Each number is 500 + 50 x the weight over its row's rms, rounded and kept within 0 to 999. Layers, rows and columns count from 0. Numbers have three digits each. The size before them is the row's rms in percent of the matrix's.

# layer 4 MLP up, 512x128, rms 0.149, rows 476-511, columns 0-63
099:432509494561511498551533514453482562546474544469483518511493458444514453543432556385497438528585504538462498411464541576502522482454533499422527465533444551578373604486515522442511571412526493
106:519510425504494489548458575547434547474507553536519502532583509508503532534481525608500457555440433424400548449510590412527464485495467427508495476472500516553581545397555549506496487533474495
105:459568484519582516492517540447526546490449476517444532464605494422427512482574471445529554542477409617466487449476298583459556487513477512450449508617488475516536536525547587430519443472545485
104:540543461503430397470486460507453488421553432448495506501523471493581467557499504478340524544474476527619532590552489450583492535470419528543575556563455536498536508458527488559473565487487508
097:511574473476453419459601465501536596549498403544542550588466481511486418539461555527465456529520563605479435584479452542562546525468439577565477469608512515570499514443496468529457539563485445
116:443509499508347450519490471542541576514609466519399453449529584395438440510510535482527493566488447539510515519551494497428499462429505465570534474471463518526497608473511461548575531446492462
098:506494547511510431527557518470497516492405464512470547516489472502498521490493436506508500550474417594506578405530529534465505596515548576448472514560445556524553536437528503406590562552426481
076:457513527520552479574477622459483510405475448481533539363453538514499524507516403511473518513551490513531462488472559521486538511580545475456459542570485593530432587526498431462551527538541389
086:508527539534539380495484465533546499490513570556494582553466476432534518561603502463493537525514416541498400512397590521628470619468588573457502581488576521482519513503477462515509540502500467
096:510517463442455495424480507473569504546478463428529488540468430481481502548487580487519507550453605560450588489477505535499517513443455391462556456483503447519617633463418483464562584441486493
115:441562445501507498508516503477351526518481432526479444430607517512574462459537566516506480561521532475519513618565460503480443436557534517560465441554448548642467560456499490538480474444466469
114:558551478523542385570495470514510543479521470529484498451468505548535483415566419490488560584601459546463541556561436424542451436534469396486542554557516514530515527600572561527466364436565578
081:465663376521458500481505498440550612494511512584483453552542442403547411530518466482482480521444469508489559551503517531516521483512463512466495559455501589522472625448487502487407456450478489
101:436548493455534507550476474410461465530573585587603474470606450559484455556540561509471461585524551506500549465495577499492503494555570433437476533485540474616510559464422521455519488476528475
123:422439568547512405606489530521478416563511454602572504465480478510471484497546456342505482554538529497505491482503491486523475466508552586556454554427430547511545571442534562485585524496499505
103:483549385446464475474372383481475487496561466454628503502471452481440567544515627504469565496506463489508446526370554528487540452400495515436505552503525529521543533451519507437553540541518568
101:435551550474545473490458472499411492549460569468506499418534395458537467443464497513516586518524453469485530615571482489531438446442561537443556514537381453547482511437508479534523400415559501
082:489493377487581384420522543560538559563518419607514487425578528447586506477564435523450501537592515469439463510426535536571459515527493510503489587519521467500559499581540584517570502440434504
087:572459488469477357522499444531561485508480526488525421527560566440459469456480611555484415522598492593497487475474534553607518521398513545467415545524546432588515518487524463368507448372522495
118:555541447547421398483486480533490514462412506478528601507579434443490486526571424508465538512574459522377471566477552423497439479412472541487482593518446477521516619524492520387502510522557566
089:582482459448449508466398440545513498521505446531440597369448504434501531553556474517464531585506495530478535435541385553517543489550528535518495562554454484450477531502481463466453580491419603
112:491480479534526481501518457534426508502547541500441524532549522550491535494508442542429474550582536588564541473480522572547431454474427466487477508455452572558449553472523393526542550536455468
091:533557452476472505548402480534497508448422526467528562499505471489582458526539489509489590616600502467385488532430585536430428557491408516527535496495536500463494515509491525448573441578464467
094:579504560484439508498481475540427440497561460565529453440560467523493534576499638462491524582554486466480495494457479455517545571469573578498527568522527510524424472490666532529520516560624468
102:540535556599506442542538438436425463517446499489480483540534460478453407422448525458487573509488544505446459571557531446504531545502539551489495516586537452463589535491488475515437558495513573
113:515505514441445384457519486468448462516448528526500491474499412534555508548450497533477530525562548584496429550544548503592515502496514525518468488432520485441472606425501508513588510502645506
111:456463518521415449464480446506511567518420489450554477467462471535450397570515464522505447546540485574542501555447439478422474436562563515542510557570453552513474574477565544461362534552490515
095:475551497470494443565562441540420551446506450401595497513543426411458496511501434490507476524449527452464536446518556549491476425495515516511430647537495478519520549505555523508591514518541501
082:443599532518554486519485571478513529470498551533531445451516462484551520479464635561462394494436488431507611476499508461412475490440394504506542400459605495546472526581487506469444535467586535
092:530465466487505469450469484496386429513431515405422522450485496409558546538558474531483538535481494452482557450495525485465535480434573479440461552512494515510431615506575477523476521507509511
105:475481460536427530551380438482443408455528528430512414499488552493409536517553498481448452590545464474526533454453551460474515485516483515554522541548455609464592578592480478534507487568529476
088:577522467517516471422555512561547466521474440604566510402586486441589516500449501522444554534523435498490549503566528458504492472510444572526487639523518575439575487552509581528449550466432528
114:447532402513510468466421571558468622490495607536479448468464420505564522544583533536545434491515512501492526496436435541488519478520537394510488473434531458582553554521534464502537514442552533
097:529539475548446487551444507545568547496505475467457547410524486466534422557575494461426476574511499561391466495553480421437462485556474509430425530496598436474487537576530487498566551533510405
107:533530462562523458536503524532442445413482492584368461546526496502483505504518510445419406615494489445503485451545445476477490507485528537529484474498506558630403528498494499570540504432445547
090:552557438419501456408478490618511522481467527513438513485538494420523519538541537503546541508603462465517506542395504601470509538443456523437509550619559592603509548410486530482496520526537566
# layer 4 MLP down (transposed), 512x128, rms 0.139, rows 476-511, columns 0-63
096:467482474496438556534506433454513492568426419531476440608452462555446463460432512467456421410517555508519527481487497451511374456436517499571493484452513399475506482522548441520414441509499411
104:449475582464507480586400605518480496479466534538499493491549520515509462477547477493421535559490498486492473453524505398511584548548449492518562516524544523518491488526469479481347485453444491
102:441480547529465540528416448489540564467508521489451574446429550409452408467531508496493627476552546410544594589496509493564486500484482511453489448501500438466553465565498491476488508519570490
103:546489504452466471545530470420473501545471518559527487545580532485448503481542526570461508534483589605530590499499489539514479470569416510556512530513540399485440459502526374484497472463524483
095:507514432528519492501469495498584514561458501378597559492534591528431518520516487507420529462506448488524562501382539428556473458459453422465526532473395531584462399465472516539518395469463523
116:568423498489543512575538496413418507411427430496588436527551386523479549456528490459453516546481524492419451498518507542593555427482512497445424461561489454476487471547462523510522433505434608
099:477510484538561496586516467387477456514504573501565457405485470576515506464476493492457491463430509556474500439576529511580436574509501545473418578527490517413485528516475423501489420470493428
085:434518485578560403555428519468507471507513466548505508382458587498448445428444420546520458443525504490521508541493538501523561468501519504426445494551428452546448467600572447455528405560464444
095:450531504556542464488494493574577465520578592498467489473564581464430516495449429543533459411508419509433519427525541500507411522510496502496498422474550517392506429499500408564416478433571531
101:494510505593428623473564515446519530545556486526451486558472476503543549507540405505514413480509508547535476463507477387480487537454523495501483590431304566556440458559442439505511557454468584
108:552431433496525471509592457461463523384529462420445552587498477500429476451581446422518556501509485458523454432472500439510565585431517488588431511553540610523481504568521540480440493520436457
112:471525571534504411540470516585509533505543469447567460418507462506497548575481488544464458445499556455525548490434552455493513591558501529423496452558530449554539500494487531522485544581451502
086:498470574499461478501481500453489487534484452418524518677413535525458484412473499469498496494470503543506654562416513452503484457421568473430540491429537493506523423571518457537524497518469535
097:506464458588461496467539470433449564481507430520407469502489499495446472502507425512480511431511485475537514398539504535502464459498472448546441485515518411525432461549517448564478443504466479
113:557542431481461605520626451538495521521481599469460470518523403421464535526486476537548484445400555538401475535557463469542532538485470449445431538502538457413563516496523534495453519519484551
107:472502471520493526465462478451454547557577457470573455510557512519479553494545513478546486467495436462434595597486573491582466553429514488425456503526521618489502418565479543540452585454492579
103:534503494501489539488428428544505513458579443510526502544417497537447500499529564470556518425541419423543590444598483483469539469533569569547535666510580446561534429460454410543480515597499468
094:477471486557464541574531462570470648443431465471576477483490464495510542501439454534489446434398531504439528507492492546525384524551573451543445483537449509583562385432485498512506475519528500
089:448399549447511499466529485557484426512546443524511501538531561474427502593479368468560547449439507419454588488450447522443434578528480460537468389426531478456516366547497462537487474537478478
109:489360578481522641477549452510474457440486494527530549544461503539491477506498471469535471478510547662497496446528453441476649530502492431522411499506539525468529483561447556495417474480465602
091:575538510465513567556418518442474546502543523535521457527434463463494490450600510538576518412489482574463504545449636507550519506473545498523424470552434550522455491561545482595524453448495594
109:507427472587396473516437585518517527426449478492561477476470455485558471424504466484454631446490529578496572449408572449549486484475523482537498482556562454457512480481505497575413523513524421
093:510462451650421552476509597504501512425528561519504622570487482445514430533495457552532485453545412560491528492569419467495533550406460453432409398500537514428438472508481555471481468425448580
095:541519586431485500536592517389466441419501476538512478498470495388525444465496556540514476382440484494485559453532427603494516481438528545514473577538454498511503280444447571533423490455477556
100:529512543467489562504441512603468449496539499451552448515487510511533554532523541488466536454559485488468529520493502469592503458370456519512433481565444497604529495527507542512591483486515504
113:521473525525495617505524455566482457522567460499478566434517513437426489430402447570478589543468499511490500486397476412476468463493522389475564501522374449494516417529529597487480491517393441
111:525448525487602448496507488368547524534532503566530489443372454463419511578545424451463436417576508463497489369443418517459466562478483441521539474584386473504522550583446451585527509525567537
100:578515482485510481643578425454530433519433452534518457535515620502428450456456517511461409481494524444454588485498498580589452429477501471557512448533521453482512424455558503579554550509384473
087:431503540556512558492486529471509520473556534512497453428538532610469410472490632540528389446467450549442592488504541508431394491511460532533525399506494471493354491516439493455524596581487460
095:454516625522558518544514566428489446533589541493484485508513485498495534524499484520519441471512554460472600498527523511562569485490562457413456485443458523510415504639527396586417453439479545
106:568462522563494536510520462412497597501494472548507500494468468553427530526491396498442501450511530542430497396519370512483388462373510544508456543507564523544483510557573472500473525482413525
092:454404517496427457537559481553471625505457428393578414468499508444518546513415501485498479484387570520399500472493496518468403455482541457565464493492477375571518359406464515467489488493544517
104:464438571422478533546538440439439550499526636526546549594469526515448457516457439497522569396408586490476596491439556534445549464388421510496449567499542439524492521594524538498460495491516521
102:549493515518460504507511441444469549477463442479476525502530574407457455489559522485490478467424439500505533456492445572461503574488446449436496494522450445533489454518415541471480563389436625
106:507405485599422465531521497501478597425548554470519506529478622501428399498491502543609449489423505414505484502596561479498606510589556554503384460517505491487426442517431538547502470515481588
091:472533490514596492554514548444542563528494496472405540526529558462469552512457500548630481456579445559432565494439545511479462518420477488485497510511483503535455492478461504545457448530514608